Weights of a small GPT-style language model, trained from scratch on English Wikipedia: hashed n-gram embeddings.
Each number is 500 + 50 x the weight over its row's rms, rounded and kept within 0 to 999. Layers, rows and columns count from 0. Numbers have three digits each. The size before them is the row's rms in percent of the matrix's.

# down: layer 8 MLP down (transposed), 256x96, rms 0.239, rows 116-137, columns 0-95
# gate: layer 8 MLP gate, 256x96, rms 0.271, rows 117-137, columns 0-95
# up: layer 8 MLP up, 256x96, rms 0.284, rows 117-137, columns 0-95
down116 098:372520527446465510419482487450528476438521520512532509538461447551546509460484473406512512465516579475539599554506424512466512500552552503437447577542508502436683519434483430572408534486500548461567506519489505485530519534496526499566500533468504409547563439481464469402524512480613543451
gate117 097:456449473465483505511469591493553430503488536606595477515524502501512502461540448409607538412453526562461572458606409514510446530509489532524472435516445530522460418470503451460513443513497539530449526410583465514495572499405556526530584491557532558472508498534518583627526499482531575451
up117 098:545539457545491539452544507537467579503505414429439504522530493542535530528484517540587425582533522451586546480506468503448488387446486532505507604496446498524582431600419629397478548578477506488568472459477479538536488448565507492461450562529508520526580557534490480503511469418449433574
down117 098:565527487475529612573526504428510454553490473471452445563598475497466481511467445499375482480499507579524504563564468512450485452566575579477475465544546532591490425518494485617492501486539455460509457489473482467528493459505584575502522504600448421482505454520561396440551489481513409393
gate118 090:479554587469462432483470520478396549430421572434467443542590537502522507508546498496482480436481403579495538465456535582486508572447442485502404427545490515548521518462469576457580438535508458511467500478546449536623520489500548515535513489478518560492544583539505484560468491520581380397
up118 092:548505522510493607507434408405484429519486458530522570488494392565588511540431504534484487510542611535515477545495526479554541569481579538481553428476488506525467426530599514570421409525545472460556506479447554523525526516499495494476494587495507475541477395486488597508606524480470576585
down118 099:577470540566468538515451450452532450518542449541565420541472551514489424368439438487429470515536543485459562421478500463459570541488559489509387527461469558459541534452574539580429536553614525499564472538517526474418475548453557531512498491610407548470508517541506527488419477490491567501
gate119 092:458534507582494602526502520506551596474444474536487599496458485541551427502421467632450524479520417496555518564472591557415435508500495540499546579498506548486479498446448468461455522562559544461555528424412528475530465590581432478510447530434563513587553499509554538553495473444516540456
up119 101:530560456499495510505453468489484585468431481507584474500584502497523466482459470531563549446483496472621501552492545500451448475522486492506435503459537499594474410564445522433482592446440553523465440495436617366554551494505568470481481459451473398599424518566482532437429486547540526460
down119 093:440482556539501552475540577586500451406533409526474549563475540474524594500390539460548479539530517529452523490513459417558396516529489540534442502516520451411446542438418453576568448489552545468537592477595444559452407443503493511456501470517524571526558548480471508471492481441587470475
gate120 097:536486421470554465428498573517524512474608594566507535442530539639492447502441538448446414596528562514568462435478491519475556536559481539509502498549540552563487460436461466551568464552481624478499507482407543520502397544437536508539493549555464460517566513478505534472425474444480552539
up120 090:487494394469519511391569459504512500393520539493582478387486494497457383422442480502571551573573456488407531493521401433490492554472522506581555492512528513490508526452550480520568374522424499481473439509511547549493532530534571586422532504569541516528504516500488385519465478500499482523
down120 090:574448601534432435477560474508494473552459500558482480580510501530469494521544531476526498537411544559433465440465470461473446528536465575475519562562439534674488479494490519502495462405501501449433548511594536504433416499449548482510510595485579428551529477441462563489454458616518482474
gate121 099:580507511542458531465585433513530492562470461572458530529501528427464514563587440448527570494504497558562504496518540478436550455434515562410460458499488483462519529551504495546491520501474569447536586453540533639544485555552514536577478377437532551456568584411512423473509499587565538485
up121 091:452412412477463444388441478532492375555427510526446515497472463485459501494471390427451453432519512484559614433491567575476418424499529461473525500540504538473499514508459540450554613517523524503560482560520477488464456520517452563447455507442506512505497474490457583504426438574516597448
down121 099:445426440597521426480450538465446487474475506530532627483520523440559486525571474379539474570549453526535474522484475507469400517490529480480521566575559527441492457497495564423489443589426497548464455537532515531587483601489445445464543515561506478495522496500385520500506629488423499538
gate122 097:452535536536484543608462513632547505495435510486543465524489499477475573462641529484373491545399516534496444493483476519461574478495449515479482434547592508541496461482393609483490504529446527620498516545515542421495510598478541459473517495539491519555514469549434494528499566424472528564
up122 103:473536448466449526535569621500495504509520566515485473517466541523574428491490490541537462478536445572446518542485546493443509515439585475490566487540471517529444532500467519400494407449568530503432505509470466388554497393489517540455403500451500515388593507436435494499409531485622541420
down122 108:584477525483558483504522550533486522487598496472520543493578421449521377473484507513506499479546516461462522455500536501507444469517532455444439621477511394476469540495643536435502621474592560474572570519456443483549396443523477556467478483577486490513468424423500510510497552490463480409
gate123 096:453526565418560510486581492510489517555428567466449445542470493561547454461547541460512464495502544503476465468507556451621542552525398524539588512475495554546529542492570593398443508448486451528509466537507521418525393534520537509498471470428504564655520600491558497431514463527539511461
up123 095:436490429467448425457542497568550570542363539435556475479446459466486433565534560459410512511475534447504493431548505449480434543437635488536531540523442497488471453426421481510448544512514533464493515516473466598488433399497523524537492454499424448426501561581525467516493455582539453457
down123 096:421539584510533451527509503536545602484454486557488610442549473479587573473505526538474514494450434455500552491470435405533388489472507581511470514487375468512557383563492605506456539510438461515516493527520538548622419513491450537529383487529471507460528471521511439465499510542503479522
gate124 110:533499427542476458494407500484502591524488295467529486554455522477536576506519529535500495420505530507396425471524465472504550424507464483587566525509575523540466453491459456458581501531493504504627433467440547538467508559442573482557590415480477519539461536480464528490516508505537527577
up124 105:443485498541542445542501530492541468519524508407533472534567520512527501506522535560451545500531483441494602480420507395518556594502406458500438591510531558488439518484518463453610523475449499468485474443547494487503419554532466516505362431535500576576529493468314481492495525486480559450
down124 107:462426487555539460499558520545614471525524462449502538442490514449453534455509514505380460566462451510512592584493495496495546571488457582426428477533511535591400545492455461587456497478415448486517478503489528516481548464570395400435486578538495520466473543486436497505523617575524542486
gate125 100:612551508440509570547555553556442546464499555502577543544447577476452460539563469376547506496478496537511468461561545429584474527501465508475530462533553553595637476532507500491402461537434398548550459491523561538468554513502529531437562458486542511531498532400521501530409471484459547521
up125 102:470589491441543433515572555469504447519471565550565493550464509505516436417468529385538572511532554411463428552484482406533549602482546539489482526429480503481485556473577506519474404522521485444574454537430589477457588486478492524463464435449532452548552580475537492519508450484447409420
down125 102:551555551509499512528539494573411506425450553499575471616433469530501477543579466403553457525421512447481522452484537502569600491566513511468606517528540540481536493508532483493486504517513434406525478428493536479611528447500522470378483458443448475540475570520499471508410425500395568534
gate126 103:566466557456558494458540531507524530436550484522496535488581520488478540410448583463461536419494508509550453436524503422496518522450532384480462464470621505484503463419552481637462440472534464512507417502414563498429455573450505541548492518547471442448435554627514488499590558519521524481
up126 094:510416504504548430436485487496508516579516493528481498563623502566562517402423499524463509426524440533556453443534459500460509435530489491460564574515506455473474516506514545531515450451482533424559570456498574565524498414560593475507490604424557427472499636499532509521601579554494480539
down126 096:549430537602456566407436410468524530576467467519420474544525500467576559483468538567502463541422456581511521596503505503512498413503413511522519559544533456445469418429544522545420436583480461443505471484455503447465475520578530504505487558503493522503423517420605619469495508547486515518
gate127 097:434484627478487408565440508556498472517539540550490461460477535573531585537526462570473432567474510518515500530425513556464499442543479600529365403462531579520405560597413523452528552554555486539543493555496550530574525527522466511532590520491490444474505486499583509498473536516532569517
up127 100:544450405463538412527433482440520496495513464646510510476551529505467470478478525518464480468492444433498518482550504570516499484447522373557446459544521510479533490564568538567366453503399477472523449432557503538528555485506402593410479507457431526524510596538439447543542518491443553490
down127 101:601498512470482568520481548452570525496534475590477543501421514496433552458480475536647553480382480455467525488529530472527560418521609436532475455482566509531498416522458479544444473561555506575479441493394475438507401431507435462496578482546470434483509555475445525580470553472496499517
gate128 096:519561429418521525581508495487459488541476510465538560404483462550543500545530448437601517539544488564532413503585491542574580440543542421467520471553406579426496405491502525540445448496575405459557488518516494565449483571531569460442516498539551551531505513507549411584556473546514479537
up128 094:444467507521524568430514468431508383569506557590450546510455473461537508524586442571522551591486488463574519542526546496545530567559483492546491607467503508506495519474470515581493623488413521504498560559539453470475430604477508465514462580478555487531490385390507509500502467423458563493
down128 092:519572521532535409476526498526505498459515489566498581589530533421524554507469545587506474434477610487442580580476472507374426510427423463546529438507506511500550495498528464446534447572461565504546572456506512520481516458520452549547428545459508485497499585395458523458377510489432436439
gate129 098:480522479431436596573484520470458568443429475455503519453430507435502534379492578547484517505570521513613528404424545462413526475447393574479490553463424484496600481506467501404490432575476501573544477403543480518515490456460440500498457533545417507486467509497442490544513443505534469504
up129 096:565462529439458532499577541611522524469485457542553606481567575477495546514591528501545526560577560540466455509395511474456549563433452541553457504557499605448536444547445449501472504481584526579436595474515473492473469453459419507551486595545505527507525501474438557411452475534506525441
down129 097:527452544445561515546429458474458476533537581517456567572472405508448491507508548437468425482465551522499471436492614479451536500616519548527493509541535445413451545569499552519516453533450448449615499524530441456561521480456512483572396464575503452487533407486588470466505453470564456586
gate130 100:563553508625580514524498574486487446453468515558493484563511473529500377553562538474506502449576533470463570548502468502463536603502565606482557534515523478489444488357410527536536515525544476515514523406489505474605567554506503472514497551549549415520492457578545498541493583574473542500
up130 099:519524548469546537524521553532513480484541555552585499375555516470419460488458435515479524493621441553545484561530488527487486519512417535518488605417525506616492511389359530444498568505511473559445480510545567509438471525551533450475596547484440482469520469539485453495481535386542487483
down130 097:471449535521537550589507507502521520541443522489433626518551596482543548498518445535522402535465495457452442464516418544478422517449532498387466397528434428468439490536607542507483448379462504462518521550419462514523546536539497527455513489566416548481528566525521474495579468568573494543
gate131 098:625456525405453409560479469469490453583466481509496472578543515475493584528513462500496455492503533445512476614475477545482377456447548518470456534517496526481406501530568409498485460547534445484537535475541485502541502485429598448445491426452510533397465556616502549590505509565455541526
up131 103:463502467527483434402495558606533470460441512449491544589490492546458514507452600483508456497531376506546463494517509508498518510376506491606389498517662513469595449463432451488540429603558479499510503537507502431537501524492496493533480515478593527452532528503505505540551438535546439534
down131 103:491487436558549455577481532516525433497441446402505618487426513569526482576424538513498458534552447470472520507553586493513426519486538426462563480395507570466540495504487455547621474423538499616566409446433404493490504519482462484482522474513497514447509467435530500514538625525500517496
gate132 097:583426560512475609465509542540471518442554545570449471501521471527596520534487502548522498494564427493577538567459430534412460447469414508519431530423546519548512487468464479449514491501446393450524573552526534344574488466500444498573456496570512506525542604512497507433489462477509492577
up132 096:495473525498482589443417566535469503526535493469388515449501483543395501561414440527528597449468511565474494424566518575500515435436482456587540384433505563422524467463508545418523571475453514554456456452553473497483483476542462533445534483545424528529507402439473410505540444481443472519
down132 095:480493491530467479460470421423456516495436581500565349468519555497649470541550611483510449583480494447536516504494477442618423566558576501437516553435506438560561476563497508544472427497556482517513476474492518494453591576479500522548452485483511449471491539507548505410450555480520501466
gate133 097:564469503611472438509559628467458510466532540497493492453526510477508416384506494447447537565461497450518475390422516570517492555416488393540436469555422533532606500509519493497550541512549549516506467484493565533509468505457437468456532469482517436456454471431491469491454525401489566624
up133 099:564567516446496568426437482470539536502369506421534401507462474498445456485433444484394457437526502573402500518557498489497459416547423539475483448481625508501438499461518465491450529488536522466450573500484556500556526504470447578512430439547461583529561495468554451532508546455516416429
down133 096:546562473539453498421456586401499462529488512473547480579490515523441444556521477563408538571467462466484529405526469433523494611511524466484484449432507580473384480453551457563512584482520456434569477528457575531502475537567540522456473482534514583508467553504599478570447523395511544442
gate134 094:487575457514477541458420492519408524489494558521398567393515512509567481582462484521466601507610529446496473519465476411407541522470518434527537441420530421565483479501437554478520457533512486497530506567490551595467471603452519476507557426506507562516497616535541464532503476577477510581
up134 095:535499434453554513519560507453412396509414575433472548465504472517648540462542494567507558488559459448505576457490493479475479495479514474540474449437531483474453470500412503391491417574491409534531456496461468527476510427438489430482539533387444500469473430445523516546467431401463444498
down134 089:551541488468530468412478485443477437499500460434482482592547545591497543536548532534558584484584495465457437435517514512583441496376502394553528452511494450472435580514504631405479543440519490487525476473546474544531529475484541502473410553448528453556582497562555484456563514446480445435
gate135 102:468465592516567536451498528454439583474481498555432530513427490450573470566529452493407596433407442538476509496514516461408429517464535566581464511544589518457479505483561492489557393388550478489485456482406524504520462444429483551473549479453565523512439570411506527537457476524435486487
up135 099:472493435541537501564559518406485499456564518516479454508423380500443504464431438462474464431535506546568482458515452527530578517419513463579486525525548503522468598495489504471519483475498497361602512440436570530542586426433581527429515474500485522532485432579525599494487457500448554424
down135 102:516499496451418503473480499446560539431457582427450413565542583467530512390513505478550636519533477581462504497480469451570458541527457553435550548494495497466475560498486505407564507450480401549522455543536576504491411466543549570520463553463540534505551615415550512432495476474480457543
gate136 100:491607544454565528534524544359532484467506566469440458480470478566506528534525533416446463454431481473472412432564534525422524547501621475495547465521493457433557469480517486412568480449555546454577567442416514575520529477551496455507536465503500441510373537484548513588475553526470480515
up136 111:477550473450481489447468511526474498440577485554481515460510497548376478456431467527470548497507532418576566519478428514488522435520441507550565497512526573469457611572505515500455555569405455463411444559562491531553461428476612540481463497483495493431520457526597453450499404399436501446
down136 104:483465412536623519372522577565550495403432483499550461479549504537517528547482510544412455461440494445530486531541542488525559495463526408488535516414457519490467508514525488552543500587510462539610568424387552547465531484507452448452531488415546481448532464510529494566437494610513466526
gate137 092:524573487606486445550407509484459605453540405474464432415558548470536412442529510488414573583490531475511570482488531512484552421521535526493601582464540553478523497479557495561431554473428477423538512460453437459450503494595473518582481447451516441488538536529532435466509546443525460512
up137 095:451515533426522404529512539484485594510499528507447537387479506542481518480559448517530577498444499571468576477495473602518507498527504470483458531463537486481395436618516492549522596474553498475638399601456515516515541535536484430459544549460505450506509421566518455509547579575431492503
down137 097:495434405465468473525468450473392558447540463451435513512524473568467533509568465443511556455567479479508532566493519523561540400516467570477422583473454439464498540578588478570448587503508459482491496473548451530514496446601535541450474573454502389546635536539462465480459581478486497506